Weights of a small transformer language model.
Size: width 256, 15.2M parameters.
Architecture: LayerNorm before each block, rotary positions, no biases in attention or MLP, untied embeddings.
Training: 230M tokens, 7029 steps.
Each number is 128 + 24 x the weight over its row's rms, rounded and kept within 0 to 255. Layers, rows and columns count from 0. Numbers have three digits each. The size before them is the row's rms in percent of the matrix's.

# q: layer 9 attention query, 256x256, rms 0.06, rows 0-95, columns 160-191
# k: layer 9 attention key, 256x256, rms 0.0587, rows 0-95, columns 160-191
# v: layer 9 attention value, 256x256, rms 0.0536, rows 0-83, columns 160-191
# o: layer 9 attention output (transposed), 256x256, rms 0.053, rows 0-83, columns 160-191
q0 083:122109149126120140122126136083136091128144181168120121129152110081116133147137105107107082180124
k0 084:133097150127142126145105109133165125134109137139134107122144098137118096139148125185105079144163
q1 109:108142135210137096104156102130157131150108131084162121130146127143125130154127122065140127140149
k1 128:113140086143117103079128130142145109123123114104118102123106164118129147106128114115117162110086
q2 126:099132133133065176121098154112122146111153134099145164124088139130142112126114083135156120122104
k2 179:108126134122103122146130118130134118114115153145133123109137124124119091103094124116196125168121
q3 081:105150121149141133099153103143135136150103121145138077154139113125143086150174111142123080107128
k3 082:194147154135132130126130109173138096151122104100135129091099095137094160128124117122110128137098
q4 082:112145128114103109133150122149107144136110061107105089105113134124147144099113163148139152110124
k4 082:093078106107101156118121153106119153144174122122142124104095102157181116129108103106108133120108
q5 109:149125140157090118133123138128114163110108100071130105163112127170126139134125109101146119111111
k5 097:143152099145105181095129130122138132141152118085141119107123103149136127094130119106112128149102
q6 141:125119102087063149123077147120109172116166149121129159105085125129126102125124102139145127129110
k6 066:089130113083132108102141153104130140104116099157113121147135113080095113148150146128193132132142
q7 088:125095117171063148108108136121113164147113116122142116157101156128102147120123117149138135097138
k7 091:080142093133130165139105119132158120139144119165093100168128099126120153116111103102095132133132
q8 086:121135117149107109155121111155125122114098145121135157099118147133138136121141150132201144139126
k8 091:110097118137088134131101120151128173143108154187124076098139146109149138156122113149220155141094
q9 095:170121120138097155116088134144121151128146126154097133092134129101077147119075118126087119125150
k9 102:147169111132130162114126138125134089084148113131129129145137116134121124132153139138064089096168
q10 084:121148123159101133136087124154145076147109112132109127139101111144118111135104149144141125084099
k10 086:069110113116117132163101114130145180127138161157132100135144110119104109119131139128168108167110
q11 084:118115140092143119118148128151111112163082144158155116108144128099154095130108079070136129117107
k11 083:141137141105141109106132102103127141121103153156171084148136156136150111148144107145195139125109
q12 087:115130089137108153134126133140125096113123130170113132108152149146088118135120137123141129134111
k12 088:159122146096142125116134097143125122177137120150150127131168126105134158117105117091140140127131
q13 080:156138123121133146138115142153127114155127110133138137137155133140100112146153150152131146113155
k13 077:158150172132184124172128103179146128128115151102120148104098142117103138106126147152125145133131
q14 089:155176159134093085132146110106150127082138128150150131174135098127125126106103117086161131170133
k14 094:148171139134093098116112130122093166157128142119157128101134155125159148170118116128126123125132
q15 082:168141144095142096112117129139147111124103130126125152096163118147112164156121116112118111109105
k15 088:105117159133164128147164126147140119115146154116148134147187146139118153101110095125145125136132
q16 082:100139152106173104114152106168154091125092115161160144162131151136131114136120124099127114117129
k16 082:161127108143097125114154138144132127153105108154178157098117134139130120139123087134157119130115
q17 089:131131136113168082141138062132167153110134170110122136072167096110126129089101166131143117164144
k17 092:106115147142109134089135130131114141068137135124158143084146133137146174136151153141166140099150
q18 084:160145119118135097135127146124125066128127141081135143081135168151118071170157160205120117116151
k18 089:101091129160140121153125117133125125132088160146098159122143129122089106138147143125156129136121
q19 088:148138140151105151107100152130167130134107148144091141139129127182145148159122131117173155149108
k19 091:101087133133115150133179143151134142181165171138100098134162117094139133136151138121148145093131
q20 086:143109093131130084137172148123087122120167112121162111139163177132121077109125138166140117126131
k20 092:130133137111112109150122099130094133122095108174151133130143139141109144140134137114142126132134
q21 082:185152124125100095134099128134099153151192150118113105088135135128122152110130129128126149133112
k21 085:069127135153142124106117141154119141054144119118121093157151118135089132130151175151116141119128
q22 087:086121177126159117086123105094149145149119118094146118088146111143127148129146147137095099141123
k22 093:099102181138158119114158148147107129101160112077105162166150120130107153127170142140131105112115
q23 090:121122073164107157122104177110104138131163106148075138129136170131108152109140131147104144115124
k23 090:093132105132126146154109113169150132087145101140149139138145145110132097110094162130081123125153
q24 089:057131123099153127143137153099116138120139137102097124065142128122134117120157160146143121119129
k24 090:106174121118117135135127097119140132078115125124149122100146117115067164100143127129132121145091
q25 082:114120131137129136099138109133157084093133104134147122167105102111132117144135148117137150121115
k25 085:137116123140102150081109134139114160142117120090146130088078118143170124128116125134146088145116
q26 084:109136113090126131122175127141129134118164137122160126117128136140133076124123145095127140146130
k26 086:124146125125128157130102148121110131103135113054118157140126104154119186204156128123127141069131
q27 092:122117095077140112153126145134120130111137159095156142108134127192100163101086129090128191143102
k27 088:114118102147120121168122130110114127103128144168167115113139147129098119168154164127135183082095
q28 078:070083105164141183143145144108160151168138120114116110115121138146125124146107119129137125143093
k28 079:093142087120095174154093117111153133134150134126096115126094114131139092121143128127099150177129
q29 089:108137192156120124112127109101128137114099143100136129126106094145109146169121147088114145122120
k29 096:154113156156125101135117154140118167108092168091111122120119153148111130106118107129170165148082
q30 086:156116107147106112140122122103136121118140085140104139142144147107123116126134149124125114141137
k30 086:145151149147155106128148114149132118125116082071116132112120162080135104133141177135063090132134
q31 083:122087134145154113121114142105117088176104103083118173148139173105128131123149121148131134118108
k31 081:121140146143117110146155177132136086110107153151110126114084146106135103124102090141162176121104
v0 091:110133115095144146119096140131144108136138114108063130151122132117065131138155134072120095094124
o0 090:128147139118160103105126119112126102101165144137145154112143118139152159111180145163124090123120
v1 097:126141134177167126111166104113174127131104126146083098150145109103133108139143132155134102128165
o1 093:153153114118127112130118116098107150126087139143125143100146118181145165145129138145117147095097
v2 096:120106117104132128139130127133168144155115092117087134107173127110109122150174118093137131158117
o2 094:099143153120145170081166108125113138080141144125160130138135108118139123049130145167139137046114
v3 103:123116117155111154089114161154143096155112132117112151090110111157124120135065140099133149172137
o3 103:172128143121088115162097133160129200152172110136171163144121143134123129126122070136127138108112
v4 095:075120103125143138157156096125128129107142109131162097151108115111116122120180109154159114107059
o4 094:151120119104132092129133147127113126145117117150116116125108104102133132137060194155153126155148
v5 095:105144129113166102145106090104117126098130104120084122185123152127109137095144113129130139119136
o5 090:116156106108116168119153127119125104121113148142109107091135121118145101138176205127177109118110
v6 093:163169125151144119131135072133101172100098188157161128113132140161150138099129130173102154131152
o6 091:111098124135170135147149140093139135159109103101073094133155139102109153151150150111140146121156
v7 096:143116121122157122165129077157148133115127133147125134116177130092112118115148146105145115131101
o7 094:128143124100168122099153143093104137080134119162149121131103102128149111132157183175119120100121
v8 088:071165159148163141143130140118104152156101157145180094135132127119128098141137158130120108125135
o8 083:117120143122136146119106143146105097133098108163077157116171160106122154121128158165099124108144
v9 100:117109133126129129143139174102112110155136126096134130132138117156099127147104097114126130096127
o9 100:150157125117146067128091123182190106137109129139145161094116128121120133139159151118144130134147
v10 091:104134139075125110127072148155113152159178077150103120098128119118112106165167107128126146145096
o10 089:144095143118156159100148121098139081091106148146158145088133116145160109097129141143113115102156
v11 091:127168107138102172092098142147128125123137138119127178080125132143102114165066154132132131134139
o11 092:157103145118139088160112157134118169174140092145131123162113132088185143109110109127160155096104
v12 105:124121100088146095153155111139138118108142126133140090166124130093120117126179108089128129118117
o12 109:069154130144148140104165089083102103113120145165111123124137151134131116139166201161126121127127
v13 094:144107138133167127131127091118096135136122093132090150080158105101128158172094166136116153178137
o13 093:150146114176090143115116127143144158087128157093117139146123127146111142075151088167129149110103
v14 093:145128164115119107105152126137119100127092100175158125129181117159156182146090188134142132160143
o14 089:116118111180087139126089147154104154157125146100109143138062164137113100150124057120095145081132
v15 086:154144143125094143161107119113108143106162146131136125140146114107138136098104144091137155114129
o15 082:137114144129122134136112130151144156153117097156135115130094158116153098164119121137139117111145
v16 101:123109145101092165135118195145106118150122092144125165122112103135113143140067155110138110136100
o16 100:193130121166098111128099114156141151115138138124156125133125147132145146145073059166139150109138
v17 098:121155085130116123125134120125114151154145128098163152124141108102100133118158152118110107083088
o17 100:117158160157157136110158114123112086072112102165111116107102112103153108136122159153131117118150
v18 094:122082155132176125130136121120100144153158157116128149107150144103115146137139124130151096144091
o18 088:127142116135131114111140140097131131102101119116112083140127112152104121127156123131092121128167
v19 089:130127113114127132151080124110120184097125116141123115132125127125137108125108147113134108106123
o19 089:159140124117116128082176125146126104150138091161146133153085143131130143156108125101172118193145
v20 092:158135159171143127141109059103131155122126151120105115082154161132149122127125146154122108176154
o20 089:128101105125120108105136159127118165119102112152141110145125116115145124134141112125136163110079
v21 095:152137118119127130127100141160120121140136137164144124114090145112143137124101104111131136139143
o21 095:076137154130118097154154156095133074150124152114133108134152130094157120157137140124116116131148
v22 095:162137128135099149097085116143063125124116127128150162108150140150138128125094136127122128126148
o22 094:134114172170134111142127135126187152157096147094138128177112134125129150144114072114124172118122
v23 111:148106154179099125075081143139152115137088130093166121105141110157147145128084139135134141158099
o23 110:133132114114107144163124149148123140176145131161090168154112158134111138125132085109123155105152
v24 095:144145129145132132108074212149115117100122108151114154124082133118145130114082148144116102135186
o24 093:141159152154072126143121134130145158145112160096158140109151129159111111130108090114114129154117
v25 092:131124130173115145177185147114148127078099124123144118129114122138178158148095125144115136168179
o25 091:134127114127068134131072130167120122173133151124097154136111144153077125122095083134149120099096
v26 099:144165170123097178155143114127149108100128154141146121146101170154127124162106165108115155128127
o26 093:122097094144133134133102142119081105148131105146105133128152121135135140124105124143135117100131
v27 097:127113139143126152126133151136090145126154110112104118140111111136162147131101116139114151096113
o27 094:177121123148109135155123108154121097172130117132110165137105118177100140119128111127155118150134
v28 094:140132132128107129127088129142128093135129099120133161111174111099150128143086179142147103138149
o28 094:143141112176106140094152138141117208132114134137142123134072154118106131114085093148072127121102
v29 096:125143132125149110133081117120156156119091113156102102154156129127118117132168121124131140162168
o29 095:118128138126137175095174103108117110120118150115136116101167103130133163122122084111121142084095
v30 097:148119177116143099141103108087127143152141148127107133114149119159121126154120137092126143138112
o30 093:155086081113131140137089131172114163100126093107155164118120126134120131132158107160131143128133
v31 094:160168140152142090128116071086102125116096131133128133109144161130066105089131134132119099112160
o31 096:128108135093206127116150140093157142128110141112128088123160122154164144138146129104139167145126
q32 078:143138168144145144137138117168124148106127107119107104153122171125113128191138150165129145166122
k32 095:141116110108094152115141174134164089122085138118155159172151138147105133119131144130096092099108
q33 119:171124114124101141108127100122130129112126135120131128093152114174108148159086134119149139153155
k33 097:158112152102090133131138136118130116132127137160141134162125132156120112128104099121162114115136
q34 084:105164143128161152122197118112123136153160087103133161166118089121156126167117117139098136096122
k34 140:130117165088106132123105143124122105128156157099160112129148091151151084135092105110135103114125
q35 094:131150118160089133116133106165114179159111106147069127127131137136147137118119119128171155088079
k35 092:086101105120088157164107134076115126115134159168111153093150138138134142125122055116180153116089
q36 095:126115144133127116118131153164158147118171123154088128150124124113136128149160140135141151095137
k36 071:135123112161102108140145109106093145137139094099172128104139112118112177141097122095164155163100
q37 093:120130117136148148131096128113100147110124145071154143114171120149106149137138144144117133172128
k37 093:127131136130117134151152112119132131129099119117149166147152134114115118083107116106151122143114
q38 156:101157134144092151108139072127144150086097115089106162112147139168105134134082081111162144092161
k38 118:113132126104140141145098102128123145146125185172153117128116126126151071107088068116166104122119
q39 101:127118170108153161119176123118112158111154093132106127164138102102130113105155144165126144108146
k39 102:126097165141164145134149127105065122124140149137123091112126147127135110114148175144079093119124
q40 092:112127123143124172164114146111132137146105149170123134135102126143095111159146135100121137103160
k40 103:150169109100094170149141173160178115126134082106128180170095125150098108134162172116082145088171
q41 089:092146125122150140119139114119110166118146093114090128143168126100132094124111155129114099103153
k41 092:126141117103096154164156116131146136104142178092126136089168108146130097136101156130137136139102
q42 089:140134116141174121115087099174126132090121169114116170112158144150151146133115133135135137137140
k42 094:170149125187094097159159140125135123083138119092109147106152143146135139139122147137105136180156
q43 085:124117139103140106146111106174109061164150140112179153090099118128088120116111127163155120159079
k43 084:128104122106130091131117163150078124144138074111116138099095120118099157117126112126144128117136
q44 081:121131116121167124167129134148100133089117145163109141112150110117164161135143121123151186122129
k44 085:132128139163116091171163144139099111090130164161137089159124129134181118145150150114135136176125
q45 092:131118136130139149069135135097103082185192121136129132122123083113124135103122110164060103127133
k45 094:124121135103201135103139146160112059135145115079125124124134105112098111118161145138063091087164
q46 090:159111133131145107117099138125145149120119161141165127100085175116172110149146158088137130139170
k46 096:125109164134126107130138122119111146109138147171171092149147141142135115137210137116151118099157
q47 095:111117085090119106163103126118086168132107125156135130161109150142101101126125151107117170117104
k47 100:096140066095083120191116146131155155146149110150145124163087148159114085158092169125124122132094
q48 103:139101149084141107169130135152086133099133169143128159098113146137152082110096139129190113140130
k48 101:116119140133119104134105107075096134091165138155132089106116142149110119163144152162159135130124
q49 087:095110154151114130128114135121131157188098124131136141074126106144126101142095118109132154090113
k49 090:082113108161087150151138152134138124113138146084155164119169115131146129076077103094204160149100
q50 093:110130139090128133153145148093113120111175149119156119203126138101132114118132110119150125180186
k50 098:136132162093139110100114085114151126152118127164155140144121140130108149148143131140107132123141
q51 091:155120158098144107148105093143134097129097209156161140053116155122141086116094169124126132153132
k51 096:121127111146105133106139149147151114087163110088115126139113117128098152135125201146135128127176
q52 092:136161140185111154099171153119129150069103137115112101147125117106129151135128101152106094092154
k52 089:184152151163158167102129123090145124105088132129115126087137101143117128116085112151065131146147
q53 098:142107157112190103144105122130122098122113176085130152071160126134127117131116134113130138199150
k53 098:154117174179137068110136135142116131124092134081123135141154144125126154134164195083144130147164
q54 097:144093097149160158159113135152101122128123156121145134112099156106145121099124144155127103171114
k54 100:117115126132109155123100147140101152144143125151130066130130095110070157113164096128139100094151
q55 092:129116090115159138166117131148109097127111186107148145092111173115132115137110115145123123173118
k55 092:134151120124105114109117142151139133123153118117115096145094119111106135157141144091111146098201
q56 086:146117105131131129127129110187106101117119153155157104105109115140153132101106123120161134147098
k56 089:151123137153119099098150137113122108104146130135133139121147127128132136146150138146148110139152
q57 087:153125161118144126095131130143124121108145158129111099112152076153144175100152124186150117152093
k57 091:143124172158180111090149121136039133092132091119129130119128136133171170099126164128108152178078
q58 090:118150146130108092129161133093128145108126088094115112160132115094103134175080113096101117136130
k58 090:128130128108105138101123121089127124131104154073130150141111150100117098111065115139117124161117
q59 090:117151149126095118141165145120128156128131105133152128151101147151104101125141131141153134096152
k59 096:117127132134149140075122099131137154173118158174132098125124141155146143135078092145129121088129
q60 088:083184123095164140160094099104124127099151121136113151189143125104114104159144128152125130118134
k60 089:121121121113113092152131111158154160139127140151128117159081170107141112139106137161078101074133
q61 092:136137130106162143177087090141113141141111179144113137107140095120118114136115154146103119163112
k61 102:135149100118119151176132139161124129096138100088138136148099113130120141124110189139122161154114
q62 090:154120147128116133113128123162179093171116121129195122100112093132124146144153166087156103124053
k62 093:089094151133131143082139155128131123128153097106172140161124102143137173134164102102165139114104
q63 084:114107129131104109109120143170106128171149130129120124074129126136124108107176094107150169090097
k63 088:112094112158123115171143139152113124164151188165142117088165130134161114112119082063161162156113
v32 116:174154123110146126123112129153152123111096116136144072149118131143128138141135137175127133133083
o32 118:127068134143133156171124142134121155183139150152149182095132114127158099122123131148133137140145
v33 129:152111169132140105102140192109104168131129136119077099142151116115120128137088144142114145156117
o33 132:087172107106113141152138093156149116116177110150140105152126114117132134149141117111165131105146
v34 103:159145139126098132161134130127138132097165102093142092119131116135136145159112114170137146144117
o34 106:131129120139135126084141118165112106147113176169100145142109113134193117128141139108119117111109
v35 111:150124159126125116147091163101142106108147161117149094097100153137143127151088114172117134136126
o35 114:120127125109118115113176103159118135161121164137058136151167112153128106098108162109141124090160
v36 126:120123142151108115085133101139163173139110130119068101148173132101124141147127126151124103133122
o36 127:101123145114137126181170142138112132098214125144157104148110138141128116141083142135167130155153
v37 133:104139075146120136160085143126132120170155148125121130141160124145121155110146142116124156113157
o37 140:143094145106148100119143142133128111129094145089138167075126132121119069085113147140104146132105
v38 097:089141167119123084105132128139141106155141099130138138130134123135058107139154126130134091153164
o38 097:137117089114139133154093120131127106123106159108100121120156143157166114130123122113142175142084
v39 101:124145062140135133122136134131146154107091127129139124160140119143160157105142107145147094133124
o39 102:115139168126117130131149134096102109161173118109156116077102132085113115134099179123110163133136
v40 116:115133174122094115104147171106094143106139107098140085135118110126129132155124131155100116116131
o40 116:130149124151135114150154081140149103165157141123056127130122151164099165130133117106169135140136
v41 111:076130129148145122156156141081161123141152153125086143134172135146089136120137116088097155127161
o41 113:138132101099121103140090127161098113142117107133157123076131136120158105114118143140119145116101
v42 121:109151099155123134134145118132182140137112157142084146125177127153087134122120120128136106146153
o42 121:125087146136169105147156147116116095105173088125130126128088129095156141102123177143130147156109
v43 116:105132128136101176105186094140170149111082098103125146111155113107103128137130167140129108165094
o43 118:147107123147140118176148143139113133122147138193125165102088152131177169124152113133160122119119
v44 114:125134101116116194066123120148144104123128129096106180080120134119154089120140134117143133155146
o44 117:122138147143142086178173131120114139129114113179130119161088147135089154138090154143119105098116
v45 106:135122133165147127146099172090107126116119159151129102144106112129104163141107135123141119111135
o45 109:133134092071141117126122119148159115138111102107120136119187096118160077110126134127153154114158
v46 109:130139148140122144147148143149120099134091135124141140130129106168117155143123146096133137129151
o46 106:125136109101120127119131153165117125115156125136139163148137106116150140105168115162143116125112
v47 117:162114139140140133112141132125124137109123138136142148123097126112116110117094145137106163111099
o47 120:120148119151117144151118123124144118165119075112120115105152112139125154165137104099162119124131
v48 110:130124165121136114107198091100155137120117118126114130116116117109125090144144125137115125145102
o48 116:136113111162117152170088129150115156145134116180105148135112178154125176115141099123143141151113
v49 094:152129182115149097136147150095089164129136188149131103127108140115160099164129098133123136090141
o49 096:095117117112089135103055091133131156136113124132130132124166143140113130084123121095133111154147
v50 112:085151117146129126145186099113127190144135115127116109118155115147122119135125145149141123114135
o50 114:139087152142121123121108128151096097103108160119102124120080145078101112105128095064128132191108
v51 118:158161143124137123133131077139138141190156151108127147122149146156120126141116148168130156131127
o51 122:155085123133146123143119131132150131110094126168127166109120116127126113088151135120120109131112
v52 104:137133155114131109097181091151137149098093129150131096127120127110099107119143138159129114146084
o52 110:145098116181135157165099154122129137176143094143104155150086133142150137158115139118149124161123
v53 116:139114133154166053155143145087120151148177125113106131113161129119131138148105130129122187123160
o53 123:094141150083113133124126107139143138129125122133077132150126132130085087090144141092117103137106
v54 100:126147125113094145091149120177165154114091161127155098143067128126138127125127113148143118139094
o54 105:134099140166115132142163131121109088180146129144126116145140131097130125161116164125149120125146
v55 114:141118156112143103104160136099172161099105114136093121124141128138125115145095119144133110141118
o55 115:087140133117126137163127118138117121120184128136102118141098152128144161131138118107115114123107
v56 098:147090172148126091138129111092133153106075154114145131097148151111092112149103148121127128143160
o56 101:088178132081125120123133126093112135108157113146125104154119120148163132140170076105120128108117
v57 125:136135127141115125151175096162122108117128129116204160128087152112169127123126133153129141120134
o57 127:158126114132127146093097155137100133166065137141108157133116098119126117132150168107115103114128
v58 111:152119114117162114119174143133125157140102137140107083116139130096169115102140149106115128113144
o58 109:128111156150104122162106127114131141138128082151133138094123164180074142115091131114148140165112
v59 103:166166157119119092105170139110179142131149143103159111132123120145152117172160124180116130120118
o59 102:064110161143126133136120112152096115163140092180123130149131131094125131106112187106108095135165
v60 108:158134164109124134127148110112140120122120139110147123115121127115114123157156119117138138153110
o60 111:114089101178142136141144130140120136143116130170105168112128165152092135098139113142111136109112
v61 100:158135149097138109122101126131120084111099098093154101120093164118111157153102140133109115167076
o61 101:120160109143112139116131154161124152127114174103126130114117101130195102148143128123122125108136
v62 118:128107175155149107136136128117129134113131126146117153141146126126116134151088130121123148125115
o62 118:100163072082109140146134119181129131113144113114107123106122094159138127114149123123141137091127
v63 103:128136147097169109108167105121152137138141151118125099116126137140107138154133130152130105124129
o63 103:114121149175064135115117109150104126122126140139114144130097161136119131103136111084134123158108
q64 068:094137142122078122136115118147138113158126133105092142138162131151083137114107134113108173075137
k64 065:102105122155165156131111145073127118112138132156121122138110147110155084130149100083132100130083
q65 091:116122148134143162110127111114105135112148079105138107115116119134118157158149138117103151117126
k65 097:124146126122115157164124130151137109117131136114114137158178061143120166143103140085153140129114
q66 143:119120110120124107147124186159116123145162102137131106107110133093128133105144174175096114162112
k66 118:107114134115136141118161146110099143129157114123120116132102113116107107121167139142064142093108
q67 129:145148136114147158134121111140121097154135134134154126125105120112111136132142157162116096146098
k67 127:141132121095158161086125112131110121102140123130124120122123130146127153167086179155115118112103
q68 070:114124134150133079120110135078123142097130166118106099115144127149112094097149138142150144070154
k68 064:149159132127101147160153098154154172129134116138174139098110116142151174146121121098095113114104
q69 102:123158115140105114122122141143134132143133139082141118142139124102099156113124149126126074156122
k69 090:107113114122175112139131092169098152136137068120183132106079174114105163182163122162109116149144
q70 088:111162147151090163156138088080154126133119174076144146156136144119128133113108090131119106108120
k70 127:101159163154076114111095165112121112097125135095152137121125104163172139127088072115192132149120
q71 120:144133152144114141113079085133106102121132145141040161120180128137141126098142134156123130136171
k71 122:177124156109117124156131149100100126107128110154076136123170136193174143107104140143150145131090
q72 129:124178125129123080140147104117124096117126121120131111132138139113092109134102146155087115111115
k72 132:127174149107152089127106099149114086105132116065129148080108140116113107094059174162140127185134
q73 124:085163119118105132141091140187131116125117135109137114178094117123106099144135111135119101123133
k73 119:154145166092121163109114129212105118139134157130117094115165142135109173146112181126159140100170
q74 123:125152150140141167095116084115136150143176146137096137134128137111128147118131120132061111062156
k74 124:128158168146153145097128129153142132128161122113114168140114124172191132135103118144061110098148
q75 118:128125084097121122170084131150136112127111132119157148130090154108119078100147134119130095119111
k75 123:114123128137115093161118121102089167106129109161090110122130141100081117146166113150124099118123
q76 117:127153133105115069142132122111075094133157096144140157150104144129158116160127115113141150096126
k76 117:140140148098127084161106158147088090123136143114118123101131137125120100123120122119159156100127
q77 123:104155095145090128092114097154107141139090122106132138121160167081156094126151090154138151169107
k77 121:139154137097120146130101146169108141138120134115124151115151129111124134082069113123139117135100
q78 131:126130116135134117150170086127122130104122089156085110148148148153127148161162149146134157134145
k78 130:129153136159158106151117136098111126132120115139113147137129143159128094153129167132083136106116
q79 129:136173172141117125092135113113146139107110122123105122097137173100171127101111161150157107148173
k79 120:164138176130118132129139121112108156122092118115129115110161135103156164089111110118174131155155
q80 125:113135142124155157097161134110153131136166119086195146129132079098127112126131135154147067151121
k80 123:133127173129144146109140136133118106131128152129131116098141114137123184106132119110157100105195
q81 130:131110108088144174165162105108119177136159156109153110131144136083170153132129117090103185131104
k81 126:113125120100106145152129141135122102112117155123132136113108152102152118095117107107116138088134
q82 127:125123120119126098100113100144144110150150115102124149095155096149107181144130143095108142126110
k82 124:126155113118129113059141148139161080121162082134099165120121099090092168115151115130139130162181
q83 130:134123122164121126164120121131142114114095160145084098139124156116098107100126129149087122112160
k83 118:153146154133110130152119143113148148138113156145115044160119147173109109162159161138062149091142
q84 118:134128136122132113152106113126136089169137105112110191164110113129133129130087132091123157154103
k84 114:134116120137165126111112148141149083138136114157072142117145163136154151137060113161161117125166
q85 117:138128131126121145140139134134110156151097124170086127134146120137138152130136113107154104130135
k85 116:101104077140125151160144143116164129143139169095146130125128130112169100090116110121135122138125
q86 123:109123085145096138101112126150155174106161119144101098109154152102139145128132150110151154154148
k86 115:149125130158090111087154134139146127139119075164132117133125154100142155151122163144084098184127
q87 131:105069123108122157113113119155101121145126116138146149136136136141120150100115103077119180105112
k87 122:091107109154143134141130112180146141121131067194147162144128121113141108091121111137139149125134
q88 126:143129119168092114122119115099122090098135148140116105142134136135107158132148128174087128117160
k88 123:161167130150094150116144125145166076126095108125117134152063116104113107143136165158087116160170
q89 117:127126142133098099131151117134139099097109176129129100130137094128141134065096121157155119127075
k89 111:132102086147107105093125118130103065149099188088120094114142146131098149102099100161155133133073
q90 118:129091085145150133116130125140117123138176132143125144119129123086148126092156114154172111124109
k90 117:119125124128108109112124150125062125157122140146110092146126139095103140128151102145125128112095
q91 108:103127146164120120098115136094122117123123097129121146139117135094123104157113133080094068110140
k91 108:124127125149146139135109124156178128104164109098152124108165101106091106138111107106126120150145
q92 127:164113121109110132116131134133124126159155117130172122126102088137131155132119125128127129141158
k92 130:119170148161115150135142148073148128126142138151134137159109110138160124117103103091081120119147
q93 123:123139114142134100110161119149162154123121137100141123120109154136108131125139076170143142147127
k93 119:084150145121106135075130107141117139154121142136165134140113135134125174140109066157144152123130
q94 118:139117171140147125131112146138145148128142132114103128092168121157142141134112183092182141132157
k94 119:188090167158129104082151125092113090139150091138133142115198158128161164149125161139128128122154
q95 129:154083149144150152117155141118110091109154121098120109112083115124123157087121111178127103158122
k95 124:172087105152136156154159126102120147078095134149094093114088135160134150123128089151143133180108
v64 107:143125142126162066109168108123141102146150111103144103116174112128188104097135071114134118124079
o64 108:123138147134141181146126143152118124121173134179098163127097107106079133106115162118139123128101
v65 116:104134115144147119163168153104122145133125124083128139102101127126098118116090136139110162149148
o65 119:112089140095139153114121112116102150134129161124127141092117117152159125111159165113159135091116
v66 112:110152125112088115141121132127107158089074137132143115134119148139137127133121130171139120174128
o66 116:131117112099156121105138102112102133137131127140177161148148106164145117147144087121128099139131
v67 119:081133141165124085136095154100128152131123129105078099122135100145108144162139138121104164136091
o67 115:161130134116137118127136143131116134134137155112147145090135115147140137107132157172094157166171
v68 118:193122112071126122144180132109138123118139089129142141141127138108082133127127119144137081131130
o68 116:155163165127159172155122131138107134154148151134130145129119175121174142167118097112149138151109
v69 115:107159095125101176147118053130173164143156141123111115108123128123101120114128125114118153159123
o69 117:129103138125130120122136122114132122113154130104125078092129139130149094092144108141140073107124
v70 120:156113112146129094187146112106125158090121119146152140171113143137120160118123146097137164147086
o70 119:142129145145102069110103129128091083123137144111110103153149079077153160156147134125083136126126
v71 107:130093133109115121151140123162099122135104137153107129133164166153127140154149132157124107122155
o71 106:133155106168161123120120157131148141139118157103112113131121128140118121169102110140127101150156
v72 117:147155151140178127116131123118103094134150108138103107135157090126117152136123155150123095144110
o72 116:116111105170130139160116162088128111139126147104180150095104134128142164150166114147121148121163
v73 124:129147106123110118147095157117078127141099141106142170091140124139121132127157138154129129127108
o73 121:135168152130148148143143053127142164123145138100124111118153176135091125122124062109122110086176
v74 113:144100154162092127104133130127140078113161146138144129144120164131094166114115116156141115136145
o74 110:147129101092152105141166161174129141125135113111123087094156111077148117134096157162127117113132
v75 116:147120116178108141130088148101162129101115139134170137118141111147131110147161108119105156110117
o75 114:086102125124095094099136092132109129172143157156098166141128120139107179130140131088139141104085
v76 106:160119133109137147110143142112142140131141126139153150155141148166163099158159148112123124116097
o76 108:121145139131132104106169136151147136149114140121142142079140120134120140128128121114154094109113
v77 115:091130106116157121114125114150117158166107129126057138148148107135114154104121139131123143134115
o77 117:169148176082157147151116147131111123121112127176119159127159136140115100111071123124126138153113
v78 111:122098139143126099122185120133166146139125105127096163147102147137132172154141128104134125095106
o78 110:138143130145133105152084156141110107123149125144099119115106108066144093128123137148107104139149
v79 118:139169114093136182118148070137107127179152111127150162119104129135115106142141149137120097164135
o79 117:106150088135122154159120142124189144086143129142133088104134194146168039129081125105156119107120
v80 123:163099155140138113132122145089088112165114128104158120098166127135089163134126140133132113139088
o80 122:099147119124149117193120115176158161114146136126103115085112116091136111113113139135159129115167
v81 118:148148127137118077142158117105105145162219122147110125137115104136134136142118150119118170106125
o81 120:135129132200164143164085109117140109140111147121143132072172132122103104152121123138098098143149
v82 120:151126107113114117119159122149131097116149090112136145132158140117143143100135138140125144112142
o82 118:138132128150145093156141102117114156139132115088145076094119110112112107137155096153100136120117
v83 117:095059153129120147106119169119092111095111144163107173136152154111121139106121136152146117150137
o83 118:146161142124114114127174161141166129127129112073134133114134087149062144157112108122119103095142